config.yaml
hidden_act: "squared_relu"
max_grad_norm: 1.0
final_lr_fraction: 0.0
max_seq_len: 2048
Each number is 200 + 30 x the weight over its row's rms, rounded and kept within 0 to 999. Layers, rows and columns count from 0. The size before them is the row's rms in percent of the matrix's.

# layer 9 MLP up, 3072x768, rms 0.0466, rows 2583-2591, columns 192-383
097,200,155,223,129,213,254,237,219,215,253,262,133,263,181,231,257,247,233,217,226,193,199,173,183,194,227,171,236,163,181,191,209,178,224,173,77,235,187,217,248,205,106,173,188,233,199,212,170,199,204,217,199,180,193,195,180,221,175,215,179,229,237,177,205,186,197,223,233,231,199,202,201,194,177,240,275,248,210,188,197,224,205,187,181,241,217,212,206,156,170,206,142,155,194,202,246,168,167,213,184,153,148,153,240,202,156,196,201,187,167,180,200,182,241,200,209,202,203,214,180,246,154,229,169,179,181,228,218,167,215,207,161,257,197,177,203,221,246,255,197,247,183,163,210,224,248,210,216,212,165,180,258,217,183,241,202,165,185,238,186,202,198,214,194,239,250,148,156,228,214,206,187,229,259,222,222,196,217,206,137,188,152,201,221,171,187,243,212,199,202,233,257
103,194,172,171,202,191,287,175,186,241,161,204,232,184,231,176,195,176,246,211,200,175,202,180,228,201,183,169,249,232,283,189,243,172,196,195,132,152,209,254,186,220,196,214,139,192,206,160,199,242,197,263,193,207,175,207,243,194,185,213,207,195,231,258,240,236,208,128,215,205,169,170,181,246,178,190,223,179,184,152,218,152,255,207,208,239,200,169,217,185,125,244,155,222,163,227,281,268,168,210,202,201,211,211,246,184,155,165,192,201,231,184,196,192,173,186,150,184,172,221,270,237,232,214,215,203,176,195,246,203,190,191,218,163,166,214,164,182,178,211,231,188,146,190,171,193,166,232,235,229,130,179,162,207,227,245,176,244,182,232,216,176,209,205,227,214,200,264,251,184,207,227,175,207,193,227,259,215,134,189,154,167,147,194,177,210,204,180,214,221,197,170,131
101,189,185,263,173,147,218,197,209,169,179,145,207,218,138,239,206,199,203,190,193,196,226,159,217,197,177,221,183,171,157,265,259,173,178,200,201,242,211,192,220,153,229,179,205,181,187,171,199,210,218,218,204,167,221,226,174,235,246,206,188,200,238,236,217,232,162,160,181,187,173,246,252,200,185,173,190,224,221,211,252,225,198,172,210,150,197,185,217,239,192,210,209,219,160,145,179,210,152,207,177,200,188,207,196,231,216,243,195,197,225,166,208,172,262,221,166,180,211,242,219,214,176,219,208,213,212,217,219,214,145,207,148,206,218,151,229,168,214,206,203,213,167,147,235,188,214,208,232,259,213,226,219,223,163,157,190,120,158,204,218,195,210,242,206,145,200,194,215,193,227,242,201,275,216,224,229,239,225,193,131,180,187,153,165,178,171,171,131,203,196,211,201
099,224,169,190,190,150,262,208,203,199,192,234,198,184,199,199,197,160,174,195,166,188,208,174,223,184,183,136,226,165,220,272,253,249,240,201,181,144,214,228,176,185,166,191,217,193,182,184,181,211,142,195,151,215,204,184,243,168,186,170,196,198,177,260,263,243,178,158,174,162,251,211,159,246,159,219,200,200,220,181,189,189,219,229,172,242,249,188,220,226,142,212,179,270,200,183,180,189,183,174,191,227,200,222,234,189,184,172,225,238,188,203,157,184,191,199,184,215,166,148,212,215,196,229,240,265,190,226,178,177,204,226,197,174,177,202,190,207,266,275,167,194,184,159,188,196,204,213,172,205,180,229,215,111,225,188,200,235,233,194,182,201,196,166,198,169,205,192,247,114,255,161,254,239,173,254,232,197,180,219,194,156,172,116,232,217,232,222,254,214,222,221,180
106,201,229,207,216,217,250,150,146,169,239,199,219,244,143,183,207,224,180,210,209,138,228,209,260,184,220,213,249,231,205,191,197,190,166,183,163,193,231,175,208,147,204,222,201,174,179,212,176,189,154,192,171,190,206,170,210,258,241,175,162,264,197,209,231,241,201,186,206,249,187,140,187,161,231,177,192,205,168,172,264,204,185,117,232,249,220,247,167,194,208,206,206,170,178,189,213,213,194,181,242,168,152,230,226,205,190,224,176,230,261,161,166,148,199,214,211,172,208,183,240,200,260,227,189,237,211,199,187,207,212,222,211,150,198,164,213,207,207,216,211,185,200,199,237,190,246,161,206,208,222,183,164,229,139,202,225,168,200,177,173,191,253,254,170,197,188,176,178,173,193,252,222,206,220,200,157,201,193,244,248,182,218,224,165,213,161,194,240,233,176,218,137
101,165,223,177,165,133,235,233,198,192,220,195,167,191,186,170,180,186,208,227,203,194,209,168,241,195,180,183,208,207,203,240,188,220,188,241,116,215,267,206,179,192,208,181,221,213,174,135,203,172,163,204,205,213,215,190,223,226,230,213,151,167,205,200,196,172,132,217,205,207,181,158,180,209,152,225,196,188,199,155,220,239,177,192,192,168,248,148,157,229,188,195,214,172,235,229,136,185,199,189,238,237,248,172,208,170,155,237,173,227,206,207,162,167,157,199,223,189,212,210,217,202,203,210,206,178,239,161,234,179,253,198,192,199,210,206,178,178,206,239,218,215,168,208,192,202,245,230,145,135,230,196,184,186,246,199,224,212,152,215,260,263,201,254,303,258,196,211,251,202,232,211,244,176,172,176,222,188,230,219,221,257,175,193,246,196,201,197,177,220,179,221,238
116,174,207,157,161,161,209,215,193,217,178,133,173,215,170,241,164,223,175,179,197,200,245,217,154,224,152,215,277,201,173,225,212,189,152,218,189,170,200,207,191,208,174,162,197,197,230,197,204,120,203,193,158,180,199,262,222,151,228,162,236,215,175,201,169,195,113,209,229,246,233,185,210,251,194,187,187,208,173,221,199,193,215,229,223,278,207,220,244,181,188,161,196,183,177,213,270,199,182,186,219,240,210,175,178,206,193,212,200,228,173,129,171,211,204,164,190,177,202,241,164,184,204,179,158,176,199,254,130,181,202,209,249,195,164,172,173,218,206,238,218,241,151,213,195,170,201,197,217,172,203,221,132,209,195,206,231,211,167,191,214,211,170,208,182,150,199,219,201,223,153,235,255,206,208,215,230,228,169,197,180,189,202,241,185,202,202,271,250,256,206,173,221
093,207,225,258,259,186,187,165,209,206,206,235,157,217,174,198,241,218,192,204,205,192,204,143,215,205,173,160,190,201,161,194,225,211,238,206,209,225,203,221,205,197,235,204,189,221,176,214,245,124,210,236,211,166,226,185,224,144,208,198,225,227,229,250,242,188,223,250,196,191,129,273,211,203,223,206,236,175,204,218,219,263,237,161,220,170,232,238,214,206,183,155,202,210,218,223,243,239,212,201,214,208,219,183,200,159,206,160,202,197,134,212,219,202,175,214,155,134,228,218,211,183,205,158,194,240,252,264,213,225,195,210,193,236,186,151,164,185,213,178,226,256,216,207,152,157,211,190,243,169,176,210,204,195,193,218,195,221,198,195,161,204,195,251,233,220,158,194,237,198,257,205,163,156,171,198,186,148,193,145,189,205,168,211,170,211,228,139,211,230,234,218,172
101,161,199,190,186,228,248,199,197,151,202,253,170,164,243,201,224,196,178,211,213,160,177,202,185,200,170,203,194,179,205,225,210,189,223,185,160,177,174,187,178,180,195,234,241,231,215,232,195,197,185,249,215,187,229,195,155,202,193,224,160,193,203,141,207,252,175,218,171,247,151,201,179,264,188,167,248,183,183,204,228,227,197,183,217,211,164,230,166,268,264,190,170,159,205,238,169,238,229,180,255,220,207,241,247,134,207,193,149,201,189,181,205,192,217,229,208,235,237,201,209,225,170,200,143,182,216,211,190,171,275,195,175,165,170,195,222,206,190,203,196,270,175,205,233,209,217,240,116,208,182,251,252,200,210,192,252,144,187,129,197,167,203,196,169,247,203,213,236,234,173,241,184,200,170,162,160,167,203,221,186,242,157,203,228,198,196,206,205,233,162,205,201
# layer 9 MLP down (transposed), 3072x768, rms 0.0407, rows 2583-2590, columns 192-383
093,200,266,226,230,189,138,163,185,210,190,148,183,206,212,232,197,152,156,260,279,183,134,175,215,252,198,202,196,202,194,187,208,270,232,212,200,166,215,182,199,170,232,252,216,217,172,187,188,126,243,177,206,249,232,210,231,141,233,222,174,196,205,163,198,177,203,237,153,178,163,196,202,174,212,162,138,157,227,211,189,178,227,171,198,222,167,210,201,209,211,216,233,293,232,214,202,217,218,159,233,232,190,228,200,187,194,212,161,231,223,183,209,177,169,166,190,196,183,126,215,226,275,185,167,250,195,186,178,160,192,209,210,232,143,187,221,211,196,138,230,184,204,210,174,206,155,196,189,209,220,214,203,192,157,192,223,197,227,178,221,183,272,231,181,174,199,194,226,146,188,145,177,202,204,219,159,229,207,203,186,228,208,200,187,245,230,167,181,228,186,223,192
106,232,205,188,261,239,219,238,224,221,191,196,194,186,194,185,180,165,140,241,192,203,209,203,176,195,179,180,163,231,178,212,138,193,222,199,207,203,147,191,206,158,259,226,253,178,208,194,245,196,176,206,206,186,227,251,257,204,178,217,198,187,265,181,222,207,198,233,220,202,191,185,205,213,214,204,202,174,245,181,197,161,253,195,219,182,243,237,226,186,238,180,210,184,246,167,187,195,236,158,196,218,189,187,183,197,162,150,230,172,143,235,185,142,195,220,216,192,212,196,164,170,181,171,176,238,183,197,182,156,185,110,209,196,196,161,232,151,194,187,199,165,223,243,218,193,167,213,171,143,205,166,187,226,198,193,252,232,161,222,223,144,161,231,191,212,176,235,211,185,259,255,195,226,217,203,182,217,220,172,212,217,280,200,183,175,208,206,180,209,250,170,232
103,223,229,208,219,179,192,184,135,137,222,208,207,211,183,185,230,253,156,188,231,171,186,146,158,215,199,217,191,185,171,200,201,178,117,213,219,228,199,194,193,153,273,217,201,171,197,192,197,205,194,175,188,212,199,187,187,226,173,192,196,206,211,181,196,158,224,228,183,216,202,181,257,206,191,237,206,203,176,163,234,168,211,190,199,218,184,196,206,213,138,217,238,176,142,227,236,228,197,211,164,208,192,195,232,180,178,154,206,150,180,203,198,171,214,182,195,217,168,203,172,223,205,152,193,197,211,202,191,145,197,195,183,176,205,255,215,229,170,265,202,243,187,244,190,183,204,169,191,177,207,230,146,174,194,237,184,226,200,197,233,178,209,152,247,220,188,215,160,204,236,172,174,160,200,204,235,198,138,211,137,204,238,183,221,216,244,203,157,192,257,179,218
094,228,163,223,227,185,192,241,181,207,150,241,197,174,163,187,222,220,204,193,203,231,214,256,172,211,202,193,200,176,179,194,203,171,185,196,181,194,148,168,219,160,224,171,168,199,116,179,193,195,208,191,140,173,195,196,176,181,219,233,188,236,173,155,250,224,187,237,212,185,203,173,236,157,233,211,202,220,198,178,235,227,226,172,231,172,164,179,117,198,209,172,189,192,201,193,182,163,207,192,152,160,200,213,274,195,220,239,230,166,162,188,187,248,158,185,240,237,181,160,168,233,204,209,185,229,216,148,236,155,223,214,217,227,234,230,216,206,185,145,233,191,186,200,179,169,184,246,189,175,207,205,272,170,191,209,210,173,229,284,197,174,195,236,226,194,206,236,165,185,225,173,161,202,169,212,253,209,221,204,208,258,250,238,227,211,202,134,242,217,249,196,230
106,183,206,170,222,194,199,186,187,231,204,180,204,219,194,151,167,167,215,141,135,270,167,196,221,164,247,221,180,214,169,231,208,212,136,178,183,208,189,245,259,181,219,223,233,258,140,218,197,227,209,176,186,165,181,207,256,144,195,145,264,218,191,235,214,209,190,206,219,222,210,223,227,155,151,230,206,178,199,210,194,156,262,271,211,235,144,184,210,185,221,222,235,228,234,177,202,203,241,213,212,220,210,157,192,192,196,276,179,167,221,154,168,208,237,213,160,245,195,142,168,185,278,195,171,169,192,204,182,221,160,207,222,206,208,238,194,171,192,218,215,131,161,158,184,188,158,224,208,193,196,185,219,182,183,229,190,200,250,198,187,200,165,216,195,160,228,221,178,235,226,218,225,179,218,182,163,178,202,167,198,221,205,199,158,245,215,169,150,241,238,286,213
099,214,205,225,180,147,198,250,234,174,152,235,197,210,202,184,256,155,160,156,185,158,217,267,218,170,220,192,173,198,246,198,160,196,193,217,138,203,177,145,171,183,202,212,172,232,196,250,248,210,217,212,266,254,189,216,192,156,243,179,236,178,189,148,226,270,230,171,208,196,163,215,176,134,205,199,170,171,197,226,233,174,202,176,152,203,192,238,187,228,189,186,189,210,191,211,198,199,185,202,178,219,189,174,186,210,155,209,160,209,221,185,230,192,199,173,222,198,181,217,130,232,196,182,256,144,231,216,154,227,207,193,287,195,175,226,179,184,153,197,190,183,207,162,211,204,178,180,215,266,183,186,220,229,231,164,219,197,161,132,136,190,269,174,148,169,217,254,161,180,143,159,194,160,230,185,197,206,214,165,182,191,139,211,183,152,206,196,201,205,175,216,176
115,175,217,207,163,221,156,245,227,177,241,123,210,195,177,224,224,210,194,183,196,231,193,192,162,259,260,191,185,214,194,208,255,153,199,211,212,147,164,185,161,164,168,222,195,195,233,228,244,225,196,219,233,176,185,189,213,265,232,178,237,163,215,185,209,174,224,178,178,221,215,169,184,224,194,173,241,247,204,229,206,206,208,198,199,204,216,228,187,209,191,192,197,189,196,210,216,181,207,236,177,133,189,185,166,225,252,186,221,190,223,203,197,202,166,189,207,189,236,241,230,245,169,256,182,248,150,153,218,178,285,222,187,259,161,224,219,197,210,179,171,248,184,168,138,200,173,193,220,174,206,230,207,232,157,225,222,194,209,123,197,161,246,221,250,190,172,185,203,197,200,180,216,204,234,198,203,197,222,210,217,204,187,171,219,172,167,151,163,217,219,200,218
089,174,239,239,149,215,213,213,163,193,212,261,209,158,160,147,253,220,175,180,184,194,206,194,164,219,247,199,219,121,221,225,221,219,177,209,205,186,177,213,156,152,201,244,220,121,220,208,211,184,196,197,180,145,222,201,196,249,255,191,230,213,209,174,205,231,229,174,189,157,217,242,183,182,224,185,202,211,248,187,279,215,188,201,159,237,261,196,234,212,193,231,213,201,158,225,145,195,263,213,209,195,234,221,197,191,239,266,170,243,202,191,266,190,236,209,218,227,195,233,214,157,193,219,201,193,188,213,233,236,242,164,205,202,187,211,203,205,162,180,205,183,231,210,213,239,155,157,198,217,220,251,246,188,206,157,183,195,175,188,216,212,193,184,231,173,150,207,231,178,137,168,224,143,225,190,231,178,201,220,210,164,201,178,181,178,179,212,181,216,184,224,177